{"num_hidden_layers": 9, "hidden_size": 128, "num_attention_heads": 2, "num_key_value_heads": 2, "head_dim": 64, "intermediate_size": 320, "vocab_size": 1626, "hidden_act": "swiglu", "norm": "rmsnorm", "norm_place": "pre", "norm_eps": 1e-06, "positions": "rope", "rope_theta": 10000.0, "rope_fraction": 1.0, "qk_norm": false, "attn_scale": 0.125, "bias": "all", "tie_word_embeddings": false, "parallel_block": true, "init": "trunc", "init_std_qkv": 0.0322, "init_std_o": 0.0322, "init_std_up": 0.0322, "init_std_down": 0.0, "optimizer": "soap_variant", "learning_rate": 0.0067, "beta1": 0.95, "beta2": 0.95, "weight_decay": 0.031, "lr_head": 0.0087, "max_grad_norm": 0.5, "warmup_steps": 200, "schedule": "cos", "final_lr_fraction": 0.1, "batch_tokens": 32768, "max_seq_len": 256, "doc_mask": true, "z_loss": 1e-05, "train_tokens": 128200000, "max_steps": 3913, "dataset": "wikipedia_en"}
Each number is 128 + 32 x the weight over its row's rms, rounded and kept within 0 to 255. Layers, rows and columns count from 0. The size above them is the row's rms in percent of the matrix's.

# layer 4 MLP down (transposed), 320x128, rms 0.217, rows 275-292, columns 0-127
size [ 99  99 106 104 106  99  98 102  99 105  94  97  97  89 103 101 103 103]
[[116 179 152 122 109  91 163  91 139 143 207 131 120 151 156 172 118 145 134  98 129 141 111 119 115 143 104 154 144 168 108  65 113  96 113 157  94 136 116 184 186  98 157 147 100 128 142 118  82  94 159 148 146 169 122 119 122  83  88 126 164 125 146 113 114 119 142 169  80 173  94 128  94 174 135 118 145 143 125  82  90 180 147 192 149  57 178  87 109 166 157  54 221 126 103 129 135 157 165 136 107 117 146 133 129  94 153 146  61 174 156 118 183  95 158 155 142  99 102 109 183  86 157 149 132 165 145 144]
 [ 90 163 153 125 167 152 137 125 116 113 159 118 128 134 142  94 106 101 102  79 122 117 138 131 142 156 127 106 131 121  71 141  94 136 158  75  95 156 129  99 175 159 130 160  79 149 179 159 106 131 116 116 113 139 101 198 131 196 124 132 173  74  79 154 125 177 129 133 109 173 140 132 121 114  75 140 154 159 132  92 166 145 153 103  96  40 122 123 152 129 136 100  96 142 117  57 106 171 103  75  98 173 162  95  80  70 202 153 138 130 112  97 156  64 140 184 133 134 158 147 137 168  77 138 164  64 113 161]
 [153  83  83  87 164 114 175 100  90 125 127  94  86 145 111 108 196 124  68 101 148 113 102 141 131 122 109 152 183  93  90 143 154  94 135 208 119 119 146 114 179 144 165 116 162 134  65 126 136 139 146 143 139  96 112 132 124 124  76 140 167 212 174  35 154 102 146 157 124 130 117  40 159 157 134 149 123  64 182  94 133 113 115 153 125 159 120  66 112  98 134  87 140 148 177  98 153 121 113 128 110 121 106 131  91 174 137 167 169 103 138 122 170 157 128 183 122 104 127 173 138 103 151 110 116 158  98 141]
 [139 142 108  83 173 202  95 169 106 101 124 126 143 156 131 172  86 101 133 118 158 137 163 116 109 113 136 114  89 166 154 140  88 128  69 120  99  91 165 128 160 129  95  53  75 159 178 151 106 167 140 170 105 112 131 117 114 229 106 129 119 111 103 145 118  97 128 115 125 132 135 120 170 111 115 121 129  78 139 102 157 146 104 138 119 177 109 111 118 122 188  94 124  98  82  94  96  75 108 115 124 125 126 211 111 137 124 148 195  79 147  83 178 153 111  44 120 114 122 128 146 195 105  93 108 127 103  71]
 [ 97 177 168 118  73 142 152 146  90 175 108 123 118 134 176 102  83 157  98  91 125  54 150  69 133  75 109  99 121 106 162 102  71 115 143  88 110 160 115  44 120 127 195  96 138 118 131 111 135 108 143 128 132 100 117 204  94 164 147 151 128  87 101 173 144 116 134 122 141 128 140 172 102 101 125  92 104 126  86  97 118 137 140  94 121  69 159  94 138 105 155 158  84 115 138 181 110 162 148 144 131 123 128 201 133  79 145 128 106 104 192 146 163 103 114 123 112 165 179 184 158 112 103 148 205  84 134 147]
 [130 139 131 128 114 135 159 174  38 165 122 181  99 135 115  94 115 102 114 177 153 126 151 109 169 161  97 121 111 132 187 115 186 174 110 159 117  98 110 139  56  95 121 165 121 152 116 109 123 175 182 103 107 120 159 131 162 117 185 126  80 113 125 117 128 111 166 149 121 141 157 155 120 126 143  98  89 173 170 100 140  54 174 125  99 206 161 185 140 126 122 129  96 156 159 148 121  81 117  82  69  81 131 159 107 144 137 109  75 162  86 173 147 116 124 100 226 139 139 124 136 121 141 128  86 171 129 130]
 [146 145 161 163 155 160 132  95 136 157  69 169 141  49 143 144 126 155 135  74 108 130 134  97  88 150 145 192 163 159 163 120 142 196 131 124  54  58 136 137 109 116 168 141 209 117 109  84 153 112  99  97 146 153  94  71 104 151  85 107 105 118 124 203 152 133  99  90 111 109 163  88  89  94 143 139 111 114 146 135 125 125 157 170 112 120 102 165  94 107 118 134 105 122 145 122 132 122 130 160 111 132 129 165  41 108  37 146 133 141  97 170 133 122 169 149  62 118 160 118  95 163 113 114 132 160  95 130]
 [111 117 141 132 138  98 147  90 115 131 105  93 138 126 107 138  62  95  91  63 166 128 162 155 120  64 128 105 138 129 114 124 160 121 104 118 130  81 134 178 132 149  82 125 180 125 140 111  81 133 214 110 132 143 146 134 184 178 101  67  98  79  65 132 128  92 117  82 141 117 145 234 149 161  85 118 110 143  99 157 105 108 105 183 155 130 172 128 155 148 148 103  49 160 144 169  69 103 133 112 155 139  98 136 106 145 117  70  73 187 132 127 156  95 151 123 144 138 153 165 115 127 164 110 135 158  90 113]
 [153  96 160 101 177 175 160 146 128 123 176 104 134 101  75 136 135  94 115 134 118 202 204  99 156 116  85 107 131  74 135 104 176 165 146 134 142 171 137 174 100 116 188  81 116  90 128  93 164 107 144 121 144 122 119 139 120 138  91  93 116  83 156 160  89 112  99 133 129 152 125 185 117 155  97 201 169 126 106  69 164  54  92  95 161 133 100 122 157 161 155 109 128 145  94 161 111 121 132 153 118 110 136 124 193 133 165  94 144 145 187  87  99  76  85 109 115 119 103 173 144 104  96 132  69  96  84 101]
 [117 159  55 140 102 177 155 142  90 160  85 133 151 147 142 107 171 102 136 135  90 107  91 167 107 127 119 209 110 126  99 159 120 142 175 151 127  88 130 132 112 106 163 136 108 102 129 153 111 123 102  56 169  60 141 110  79  83 104 103 111 160 166 150 129  37 166 149 169 113  92 122 130 120 122 138 140 180 137 135 160 127 159  97 120 150 191 144 151 147 105  99 180 119 194 216 169 131 136 147 137 103 100 169 130 122 188 105 119 167 141 115 142 136 104 151 184 152 147 167 122 147 118 199 113 150 134  86]
 [116 120 154 130 147 129 146 151 156  91 138 181 163  97 107 125 131  82  72  98 185 122  91 136 131 132 118  84 111 163 117  91 128  89  99 148  94  91 125 162  34  92 218 156 147 141  59 134  94 115 125 145 159 169 154 148 138 185 166 109 114 111 101 143 144 148  62  97 143 144 133  67 152 118  77 164 150 134 133  58 123 110 179 119 127 157 187  99  86 109 127 111  91 190 179 128 124 125 136 147  83 103 102 112 147 118 182 163  89 167 103 151 133  93 111 112 187 136 169 119 142 110 135 110 103 161 144 164]
 [171 129 138 140 185 100 125 120 159 142 148 146  83  85 137 135 132 191  96 100  67 171  56 124 146  99  86 120 131  87 107  74 147  71 112 159 155  98 157 138 121 206 113 116 154 116 146 158 111 163 133  90 119 132 196  94 135  88 143 121  87 104 105 106 164 115 141 132  91 138 110 158  89 104  42 125 154 148 127 144 154 171 122 100 120 178 118 122 121 209 109 145  82 115 104 118 128 122 109 129 135  97  58  97 174 129 151 109 169 132 143 154 164 172  82  52  86  97 130 107 167 128 170 125 156 100 149 128]
 [131 147  88 100 105 114 144 104 167 125 178 133 154 126 114 113 119 133 131 124 166 205 144 104 163 107 106 151 109 145 182 120 183 119  96 170  63 122 120 158 107  91 127 118  94 135 121 101  94 122  68 163 183 139 159 157 127  95 100 146  88 143 112 101 128  95 136  73 145  82 100 173 141 179 136  89  55 182 211  96 140 145 136 162 129 130 133 178 121 161 158 187 154  96  76 163 182 126 120  60 185 130  97 111 102 104 116 144 153 157 121 113 123 104 124 172 169 146 104 125  91  69 150 176  80 123 121 119]
 [129 143  87 140 116 107 131 113 129 201 119 143 155 145 121 164 106 137 188 121 119 112  93 163 155  39  88 124 103  57 105  93 135 112 123 155 120 120 173  86 167  92  86 111 116  41 116 169 150 109 101 117  84 132 119 105 102  79 110 102  99 128 101 140 105 130 132  53 155 167  81 188 135  79 131  82 120 111 157 130  87 107  97 108 154  64 125 175 113 116 134 113  94 151 126 163 128  66 132 197  80  89 123 128 105  91 176 128 105 100 141  90 193 163 138 125 130 134 123 131 146 143 175 150 129  75 102 110]
 [ 89 113 118 100 111 139 111  90  70 133 183 172 158 120 179  82 142 241 114  56 165 189 122  86  96 143 106  81 139 141 132  96 107 115 137 103 153 124  39  85 105 144 176  73  88 119 165 119  79 121  88 125 121 125 141 112 103 118 124 192  95 108 102 154 142 177 132 146 168 131  73 148 164 210 113 129 100 145  93 152 102 115 117 162 115 152 157 133 137 183 103 148 139 115 120 141 129 132  96 125 138  95 159 109 110 148 117 134 100 130 122 125 130  84 119 154 159 186 102 125 189 117  92 148 154 148 144  95]
 [126 100 104 131  94 129 117 123 185 170 145 107 105 119  86 153  68 185 130 205 133 149 110 116 122 152 126  81  75 106  97 124  66 110 118 146 108 106 157  86 111 115 155 188 127  87 157 143 143  90 152  82 133  88 158 181 171 129 108 116  89 109  97 100 100 132  66 106 135 137 157 165 114 170 125 119 145  90 140  69 159 138 162 151 184 109 146 145 120 137 132  80 127  95  70 147 133 155 139 119 175 144 170 102 184  70  63  75  72  88 102 112 120 115 110 103 155 142 157 101  87 162 119  76  90 172 103 118]
 [135 109 142 105 187  90 117 150 128 100 150 128  94 116 100 122  98 154 127 120 102 144  84 123 144 110 113 120 133 113 118 130 113 132 141 118 140  82 170  91 198 110 113 117 139  91 102 166 156 153 144 106  94 127 142 112 190 125 134  95 139 124 225 168  81  75 243 154 166 169 132  89 143  75  96 134 158 109 120 118 143 129 151 130 144 181  98 158 139 190 158 141 145 120 151 124 127 133 183 126  81 186 159 135  97 139 123 121 133  39  86 148 133 117 173 101 130 186 156 141  87 111 177 130 149 116 123 209]
 [135 119  98 155  94 154 147 152 105 142 107 186 179 119 152 134 129 132 150  98 106 145 120 102 135 146 134 150 145  95 147 161 135 122 136  91 176 118 120 140 129 130 128 139 161  55 146  47 121 159 155 158 153 125 134 116 126 166 149 138 121 179 154  90 167 145 135 126 183 151 135 156 175  51 145 179 124 122 106 104 113  64 159 160  96 115 174 169  94 117 196  90 121 138  88  57  60 113 131  27 129 167 145 183 139 137 142 107  99 176 106  76 127 115 192 130 201  96  96 138 131 134 141 113  99 143 118 145]]
# layer 4 MLP gate, 320x128, rms 0.231, rows 276-293, columns 0-127
size [104 107  97 105 103  95 108  98 101  95 107  98  96 106  99 100 109 101]
[[111 137 146 153 158 149 108 128 108 171 122  80 165 149  78  89  83  89 113 108 122  67 111  93  75 122  79 132 131 103 160 122 131 132 130  31  89 106 180 161 144 120 105 158 113 116 186 117 124 210 193  84 136 125 158 127 104 102  92  91 166 131 100 108 134 158 101 137 150 133 126 120 151 159  66 113 177 133 135 137 214 162 127 113 172 159  78  85 116 122 106 164 144 140  81 103 144 107 149 141 144  93 129  97 188 112 146 149 140 105 124  74 147 144 125 112 108 142 108  88 108  75 140 184  84 118 102  66]
 [120 151 103 116 112 150 124 139 143 132 145 100  97 132 114  81 128 184 105 152 134 140 200 106 156 148 114 135 178 167 112 168  93 152 180 238  92 162 166  97 130 194  95  97 145 143 118 118 103 118  48 188  93 128 150  98 128 145 158 114 174 183 122 116  96  74 135 152 161 160  97 176 135  85 106 124 124 107 135 118 156 125 113 170 133  76 114 131 166 164 110 133 135 141 113  76 102 134 146 104 142 130  17  97 137  63 100  68 124 155 124 175 118 173 145 117 125 133 126 130 106 154 125 128 145  90 105 150]
 [ 63 164 107 162 129 133 146 100 167 151 135 129 118  95 161 123 124 142 159 117 154 135  94  99 110 154  73 106 118 110 146 189 103 140 132 101 164 160 177  85 138 177  90 109 124 170 154 146 102 182 129 141  92 121 125  73 155 143 138 125 123 180 101 117 154  90  97 154 171 126 128 123 133 127  75 137 184  83 137 117 108 128  61 118 165 100 151 139  54 147 106 154  35 127 130  52 134  80  92 148  88 142 142 135 126 168 157 132  48 128 142 172 112 102  76 131 130 189 101 105  98 130 154 183  70 131 125 154]
 [114 139  29 106 180 147 228 143 132 162 105  96 148 129 122 123 108 138 170 100 167 160 159 125 172 126 111 168  93 108 156 160 141 144 107 114 116 107 114 128 105  81 112 147 143 166 132 116 203 110 164 120  68 156 105 147 149 123  91 140 138  98 138 114 140 117 202 145 199 170 184 166 101 166 119  71 115 112 115 188 175  96 163 106 169 135 147  83 106 137  90 135 113  79 120 138 118  83 171 143 117 111 131 119  44 152 133  97 138 145 128 126 197 165 141 135 151  99 166 116 109 106 140 155 138 117 141  92]
 [ 98 126 127  72 212 187 116 127 173 123 136 115 125 129 117 126  97 153 153 106 203 112 148 116 101 167 115 133 117 108 108 138 105 100 124 133 164  77 135 152  75  67 169 109 197 107 129 121 139 175 163 101 157  77 180 129 210 143 133 108  89 106 109  57 157 145 162 156 121 125 169 119 132 130 122 138 114 144 142 158 139 152 131  58 150 151 145 209 121 143 142 124 134 162 124 124 176 143 127 177 139 160 123 123 178  92 176 134 125 195 152  86 142 198  96 101 166 120 100 149 118 112 190 126 103 125  96 116]
 [113 125 163  53  81  89 124 148 104 168 128  60 118 112 103 112 125 191  98 110 149 108  79 122 144 131 135 100 156 129 163  60  85 158 160 131 142 153  85 211 151  89 148 123 183 131 219 171  95  90 174 164 166  95 163 178 123 134 151 109 139 115 164 123 168 116 146 113 138 121 167 126 160 115 108 183 142 109 107  98 114  95 118 134 128 120  92 153 150 127 176 120 177 103 180  97 106 149  71  70 108 133 149 142 141  92 132 113 150 147 161 196 139 145 116  61 142 123 136 116  93 118 101 168 113 165 105 147]
 [ 96 128 145 157 170 122 126 112  66 101 150 124 132  96 176 163  49 148 106  88  62 128 143  84 116 170 163 161  84 130 173 125 169 143 148 161  85 124 123  59  76 118 116 129 144 129 121 181 166 127 131 181 108 122 136 170 128  69 130 115 157 120 148 158  98 121 140 119 133 118  78  81 166  99 191 131 125 126 142 159 144 120 193 115 129  48  72 151  70  86  77 129 121 125 146 175 142 148 107 105 110 100 164 119  87  68 121 133  90 120 138 105 116 147 135 210 132 100 132  72 170 130 137 112 121  99 151 142]
 [138 151  96 142  96  67 136 170 120 108 132 172  51 154 121  88 125  94  77 144 170  83 116 193 129 148  83  99  70 120 177 136 108  70  91  81 140 125 106 153 173 133  65 121 141 120 115 130 121 116 183 118 167 143 166 112 152 159 135 130 148 183 107 100 125 133  64 123 159 142 121 115 120 146 134  82 118 147  40 135 116 107 116 177  93 164 134 182 179 138 149 149 147 162 127 122  86 117 128 131 149  70 154 148 147 120  57 141 137 124 133 127 216 131 148 140 125 153 134  79 113 167 113 119 133 126 159  55]
 [186 113  79  69 177 105 117 107  78 170 142 128 161  85  95 166 119 150 183  78 146 135 105 134 190 159 219 144 144 159 205  66 122 135 106 150 103 154 137  90 130 117 107 120 124 108 146 123  74  78 149 151 185 126 151 115  87 152 180  74 160 150 125 124 119  99 130 109 123 128 148 123 109 142 141  99 123 109  70  80 152 108  74 130 163 125  47 111 120 106 119 122 135 168 156  76 159 123 159 140 134 139 152 122 145 114  98 160 127 130 151 106 171 126  81 171  82  76 153 147 109 124 167  75 152 159 144 123]
 [142 137 101 166 157 177 174 162 103 146 101 129 119 148  44 127 154 164  89 106 195 130 123  95 178 112 192  71 111 107 150 144 141  68 169 196 138 114 179 163 145 117  91  52 124 129 141  87 126 106 163 181 106 143 109 127 140  88  73 119 140 113 180 135  73 121 132 106 134 160 123 121 152 125  94  71  91 164 151 140 145 104 107  80 126  96 138 155 149 154  95 164  94 135 149  67 126 115 110 133 125 113 131  83 104 107 140 148 178 170  78 160 147 119 145  63 160 143 120  96  63 109 140 111 149  89 148 128]
 [134 179  83 158 156 110 145 126 155 125  60 101 157  94 129 138  67 139 166 181 143 129 134 214 166 204 134  94 150 159 223 143 146 118 139 156 103 167 138  95 126 149 123  99  73  76 137 142 130  95  77 223 109 108 176 105 105 126 102 103 134 137 110 146 137 150 133  99 102  90 169 155 124 115  56  99 156 117 116 105 160 137 127 155 115 149 147 102 145 150 110 147  94 131  50 145 117 161  87 125 112 153  84 110 149  88  86 142 109 144 123 139 167 152 164 112 130 149 194 128 164 100 130  90 108 135 104 145]
 [140  98 148 124 180 124 148 158 127  79 137 155 102 117  65  93 118  85 131  42 118 126 117 184  99 105  60 129 156 135 126 147 169  82 150 109 130 106 156 145 143 191 104 118 137  39 121 155 113  94 117 139 160 118 132 107 145 169 118 119 140 159 145 155 117 130  89 197 107 234 139 161 134  64 129 149 121 184  91 148 118 121 109 161 115 186 171 127 135 131 108  96 134 123 142  50 121  94 134 130 134 135 149 116 120 142 119  51  93 126  87 138  84 169 101 144 164 105 118 108 127  82 159 128 110 110 113 186]
 [166 147 147 122 142 115 137  97  98 105 155 111  22 128 180 152 160  98 159 134 177 119 145 174 167  98 164 122 175 136 146 176  85 151 125 129 108 181  76 150 122 161 113 135 120 166  99  95 121 144 170 122  92 121 142 151 159 155 122 166 149 115 129 196 118 110 145 173  91 118  88 113  62 188  98 150 136 160  81 142 156  92 102 151 163 129 106 225 171 123 156 130 112 123 126  93 133 107 126  86  37 117 132  81 139 138 128 183 127 116 134 131 131 116 129  69  89 162 163  96  83 105  99 143 105 100 104 116]
 [102 101 151 100  99 102 153 124 112 158 154  98 135 128 154 119 150 188 197 113 158  90 174 143 162  94 144 153 145 197 152 199 117 118 135 132 131 106  82 118 134  76 114 145 110 107  97 176 105 120  87 139 187 134 151 113 122 125 130 141  96 165 108 101 131 112 179 123 160 105 109  48 113 129 104 142 117 106 114 179 158 166 116  62 126 129  95  58 124 170 134 156  96 121  56 138 138  60 133 118 128  89 144  81 145 128  94 103 104 195 164 148 151 130 147 198 117  94  70 136 101  61 124 111 100  98  93 133]
 [110 149 132 124 125 113 135 113  95 203  73 121 140 168 158 151 172 107 101 128 135  72 146 116  87 152 121 132 138 138 126 147 133 117 180 131  79 161 152 184 171 166 153 121 104 115 168  94 147 155 136 155 130 119  86 182 130 159 100 141 134 180 163 108 145  88 108 140 152 120 127  50  80 170 140  98 135 151  88 124  97 108 162 133 163  82 102 152 119 184 134 200 108 173  80 121 188 178 131 117  45 119 138 131 181 147 147  95 106 137  80 101 175  79  62 136  87 145 157 144  90 129 156 174 130 124 163 154]
 [136 146 136 152 111 124 138  67 166 113 173 152 151 126 106 147  91 172 144 155  97 148  81  96 128 136 110 125  89  92 200  95 244  81 117 101 162 162 168 132 129 153 149 116 163 172 115 156  94  64 105  93 146 191 118 147  97 124 135 140 149 156 110 108  91 110  78 148 145 115 142 155 134  55 126 138 149 150  89 153 151 176 122 156 137  85 127 140 127 124  92 153 143 148 114 150 125 104  92 111 132 108 162 155 149  90  93  90 163 158 141 136 140  90  45  93 120 142  81  86  84 218 155 124 135 124 110  94]
 [104 130  80 123 190  71 157 132 140 134 113 106  97 114 137 100  88  64 170 160 157 140 111  95 127 125 107  98  66 123 130 108 117 167 105 175  76 154  74 100 112 146  73 175 163 116 133 185 133 184  79 151 109 100 146  99 120 121 151  81  60 163 130 107 133 141  65 142 104  99  94 117 113 124 103 122  88 160 146 117  95 119  70 137 131 127 134 110 129  96 128 127 206 153  91 122 168 131 152 124 109  81 127 117  98 126  70 103 135  77  77 146 127 132  81 196 133 153 107 149 169 164 111 175  95 142 192  85]
 [142  44 153 108 137 127 101  98 164 139 164 124 131 166 101 126 134 116 124 140 184 117 181 162 128 124 174  99  81  69  91 101 230 137 146 157 155  47  76  82 139 113 114 153 156 116 174  99 162 113 114 121  83 159 113  86 139 148 209 140  77 106 102 105  94 126 158 120 134 106 148 131 158 145 134 197 152  70 148 141 112 121 121 134 118 122 138 173 143  97 144  83 190 121 103 175 134  93 113 175 194 137 133 138 150 142  60 132 138 165 116 121 164 141 103 117 128 132  86 168 120 136 147 129 105 103  81 133]]
# layer 4 MLP up, 320x128, rms 0.217, rows 276-293, columns 0-127
size [105 111  96 102 100  92 105 103 102  95 116  98  84 106  97 101 100 101]
[[124 121 130 150 180 113  93 108 101 170 128 137  81 122 161 126 133 126 138 100 132 133  74 127 129 174  80 122 106 246 155  71 116 205 157  40 155  85 144 111 104 131 139 141 186 130 113 108 124  78 139 104 130 211 141 173 131 124  81  86 105 105 119 136 109 114 137 166  88 141 150 139 119  67 164 145 102 118 162  88 107  96 160 152 139 162  95 142  97 107 119 143 131 110  71 123 143 133 152 164  74  97  53 151 114 129 165  89 113 107 155 101 140 129 137  89 108 149 110 130 194 152  95 125 142  99 113  94]
 [159 157  99 138 129 182 135 153 130 127 176 117 101 121 118 145 145 117 121 135 158 123 132  31 161 140  82 106 157 100 169 164  88 169  83  81 173 116 163 142 138 123 140 142 142 121  89  98 167 190 101 150 118 125 184  88  59 177  84 151  71 130 175 132 157 110 113 130 123 126  94 120  86 115 115 142  65 104 143  86 110  96 105 107 165 162  97 142 160 110 149 130  53 181 157 171  80 145 132 131  82  82 108  76 112  61 140 133 139 128 159 156 123  63 166 152 123 117 142 156 132 105 155 129  68 100 131 160]
 [141 109  93 137 185 123 119 133  82 133 164 127 124 168 184 175 195 112 126 173 136 177 112 115 104 146 122 136 118 113 167 122 155 177  82  71 112 108 109  93 131 146 158 124 100 117 139 105 130 171 126 164 139 138 156  92 164 168 141  96  98 146 133 115  61 111  92  87  90 138  94 185  95 133 131 153 113 150 150  52 105 156 130 128 129 147 105 104 127  18 174  93 119 119 116  79  94 117 147 125 162  84 162 136 109 191 113 164 115 140 116 188 134 159  87 164 201 159 159 128 141 187 146  96 136 123 126  75]
 [156 169 101 198 111 111 127 133  94 163 199  84  99 135  96 112 105 172 130 144 106  92 139 144 135 209 100 120 142 100 120  66  88 163 117  94 142 119 123 118 161 106 127 163 101  92 111 104  97 134 156 118 128 106 133  95  73 120 102 124  84 180  72 106 225 120  82 157 119 140  96  97 108 163 171 151  87 177 149 116 150  70  79  81 157 176  89  99 152  83 167  80  98  89 135 107  83 107 138  92 151 119 134 142 137 183 117 167 131 126 130 182 105 158 114 112 108 103 117 134 115 133 117 178 118  80 107 146]
 [140 149 120 156 154 202 109 117 103  97  97  82  72 140 125 149 119  98 156  79 131 180 192 137 118 170  78  77 132 171 147 161  93  68 127 122 153  87 109  96 179 130 175 100 123  68  55  87 115 115 114 124 174  55 149  93 144 135  98 123 122 133 143 142 141 146  91 132  51  55 109 159  81 119  99 150 132 128 110 108 156  80 170 116 145 104 140  94 141 169 116 180 143 117 115 121 188 105 182  95 162 180 132 129 186 130 138 133 138 108 140 148 104 154 145 143  82 111 140 145 104 128 117 117  73 106 122 116]
 [176 112 115 152 109 124 166  76 171 178  87 161  99 138 147 109 107 175 142  84  65 107  91 173 158 157 158  88 129 110 148 108 117 179 135 125 109  65 144 150 137 127 158 111 161  73 124 126  81 124 173 126 156 147 159 165  84 121 147 132 152 122  73  62 114 122  57 111 116  96 199 140  82 130 100 115 118 114  82 138 165 133 163 106  73 145 131 139 173 131  99 135  91 161 131 159  77 114  99 109 157 140 191 110 160  92 110 112 164 113 103 159 100 157 103 122  78 176  99 143 108  83 186 106 103 109 111 192]
 [121  70 166 161 146  85  52 172  73 187  99 140  99 166  91  95 149 104  93  71 155 136 130  89 137 135 182 154  77 158 109 149  24 140 119 175 145  87 121 110 145 113 164 101 106 102  84 117  97 107 100 178 144 134 126 176  54 124 131 158  85 114 115 170 146  86 135 100 118 152 126 138 171 124 160 131  93 149 106 123  83 126 146 152  68 136 132 135 134 131 140  88  71 125 126 140 124 135 200 142 141  96 104 112 147 147 142 110 173 114 135 109 131 112 103  95 143 168 118  85 178 116  85 140 137 127  59 152]
 [ 71  79 134 128 119 126 128 142 161 132  56 118 104 127 122 138 118 141 184 134  85 121  76  89 130 116 117 152  71 145 167  88 120 101 138 157 130 168 102  87 118 175 118 162 107 111 126 179 118 111 131  89 112 173 179 116 166 164 187 151 151 154  55 119 109 178 130 169 186 150 139 114 170  64 122  88  85 138 182 168  73 158 129 115 109 124 154 138 120 138 173 104  73 157 128 110 129  77 128 144  79 133 115  90  92 114 125  72 119  42 126 173  91  92 120 142 146 132 163  76 141 117 149 162 103 132 115 180]
 [ 93  95  87 177 130 155 205 132 137 213 112 186 178 120 135 201 117 137 123 137 139 124 131 129 115 138 141 130  67  95  91 125  85 169 155 103 201 125 120  99 111 110 147 143 115 155 129 168 114 101 112 130  79 117  75 138 177 167  91 148 159 179 106  96 142 144  97 123 119 116 173 136 131 104 146  96 164 135 114 162 143 155  72 133 141 157 163 116 158 145 145  95 161 195 149  88 109 133 113 121 154 129 108 135 179  50 128 134 102  79  91 102 146 165 148 102  88  70 177 106 171 170 157  67 130 118 130 109]
 [ 88 187 102  95 165 139 188 151 102 181  97  91  73 151 122 161 121 147 180 164  87 120 110 147 175 120 102 120 119 144 149 131 122 101 107 168 212 125 171  82 169 135 101 130 113 185  97 152  32  86 152  97 128  94 129 107  56 125 164 142 137 205  76  99 122 113 118 153 120 171 117 130  81 135 112  82 109 142 144 124 145 174 113 110 121  93  83 119 115 114 109 149 146 133 137  86 121 142 170 113 185 163 124  83 140 128 143  73 188 116  90 120  71 144 139 134  68  97 145 152 133 133 113 112 143 123 102 122]
 [166 144 182 112 148 109 124 140 145  90 101 164 159 105  90 122 156 129 150 141 147 112 150 111  29  80  90 119 124 137 134 133 155 102 114  84  88 114 164 121 137 223  77 129  85 129 162  52 132 101  78 174 109 146  92  89  62 205 122 109 102 158 145 101 132 132 104 133 112 159 138 139 108 104 140 167 126 141 149 136  91 120  97 136 108 201 114  83  96 141 122 110  79 147  75 124 168 181 204  85 130 182 142 144 120 109 149 132 141 129 136 174 154 143 142 172 129 164 106  83  91 137 138 139 151 124 147  88]
 [ 84  91  73 131 108 234  90 129 131 117 107 106  59 148 116 145 148 115 204  50 150 192  70 138  92 159 139 152 121 132 113 142 163  68 145  89 174 145 126 152 158 125 106 113 161 152 134 115 138 122 174 138 131  41  84 156 122 102 106 114 153 111 156 124 167 133 164 145  76 144 204  95 120 122 144 115 141 123 123 107 176 177 101 121 125  97 110 141 112  93 132 124  98 129 128 158 138 168 102 151 153 128 181  80 118 148 175 144 159 132 181  98 120 129 120  76 142  80 127 183 150 156 166 139 136 114 109 123]
 [121 115 152 138 173 167 136 171 132  94 131 154 104  81 120 143 136  96 105 132 173 112 133  92  77 231 117 174  63 106  97 107 116 142  83 135 149 158 166 107 137 208 123 101 117 120 152  80  77 119 150 127 102  92 117 154 153 108 144 132  86 137 111 118 120  96 127 114 102 166 118 121  99 121 138  51 112 164 135 169  96 160 113 116 105 154 147  97 154 112 187 135 109 120 101  77 137 162 121 135 143 159 200 151 182 147 119  96 114 111  87  80 123 151 161  90 182 185  87 102 203 122  84 175  99 133 155 149]
 [168 109 154 154  98 113 100 133 139  97 146 100 116 175 101 201 147 105 129 181  81 156 125 131 102 160 135 101 123 154 107 139 107 112 124 157 138 103 111 147 169 182 115 138  81  55 144  74 103  94 131 160 135 162 120  95 101 124 111  84 114  83 127 183 149 124 128 117 194 142 112 148 152 135  77 191 174 117 142 113 147 147 126 141  80 101  86 149 191 137 115 126 100 112 111 128  66 205 144 105  92  28 178 119 132 110 136 132 125  96 103 132 123 159 133 141 104 155 168 134  75 179 164  56  81 133 131 102]
 [ 57 174 199  98 104 158  67 103 109 106  80 156 126 139 125 123 106 188 103 110 120 118 101 143 137 134 145  81 132 179 173 128 105 135 108 140 116 124  99 160  92 156 148 114 141 159  93 135 160  84 167 121 129  89  67 108  70 104 114 162 113  81 178 133 156 128 120 116 109 164 143 119 119 152  78 107 105 140 194 121 160 170 158  72 122 141 150 159  83 157  93 144 208 102 158 109 133 135  80 158 142 157 145 129 141 115 162  35 147  94  88 141 118 138 139 130  73 142 159 138 158  80 123 142 199 155  99 105]
 [137 139 118 211 112  96 111 130 100 171 114 134 141 107 164 139 160 123 139 124 161 123  81 181 138 159 130 141  46 138 101  97  56  73  74 107 146 112 150  95 189 102 162 175 140 179 191 130  99 175  87 104 169 142 100 153 127 140 145 142  67 135 165  55 104  91 180 145 115 157 104 132 100 116 145 140 129 161 122  97 138 153 156 180 162 126 115 124  74  74 124 146 155 170 113  93 127  89 130 130  89 156 102 130 159 126 104 152 134  85 125 148 124 108 120  53 114 175 154 161  97 171 126 133  95  80 120 164]
 [144 112 162  94  83 151  79 156  60  57  66 111 158 105 121 159 149  83 167 133  92 157 122  74 145 111 119 123 165 159 133 139  85  68  63 140 153 173 156  83 166 151 100 156 100 116 141  98 179  86  96 126  92 109 159  91 184 171 107 114  87 145 146 185 130  94 138 136 164 156 122 106 199  97 104 154  77  96 158 151 106  41 135 118 120 175 101 107 104 121 174 147 152 118 104 134 146 155 113 153 145 143 118 117 139 140  90 158 133 144 143 168  93  98 116 140 156 169 157 139 168 102 147 142 161 133 131 183]
 [139 128  86 155 167 169  73 117 132 171 123 167 122 158 108 103 159 113 134 153 134 138 136 201  89 149 105 175  93 162 173 119  73 111 111  72 175 153 137 127 204 231 131 127  74  69 123 122  63 166 190 156 169 161 109 131 141 166 111 112 124 103 142  81 130 166 150 166 177  96 118 126 158 150 148 160 138 176 108  83 128 143 129 119 151 102 151  88 114 159 146 144 110 144  84 142 115  95 149 121 135 143 182 114 175 150 112 180  98 130 162 136 118 119 129 172 126 110 145 155 112 203 112  73 155 138 123 132]]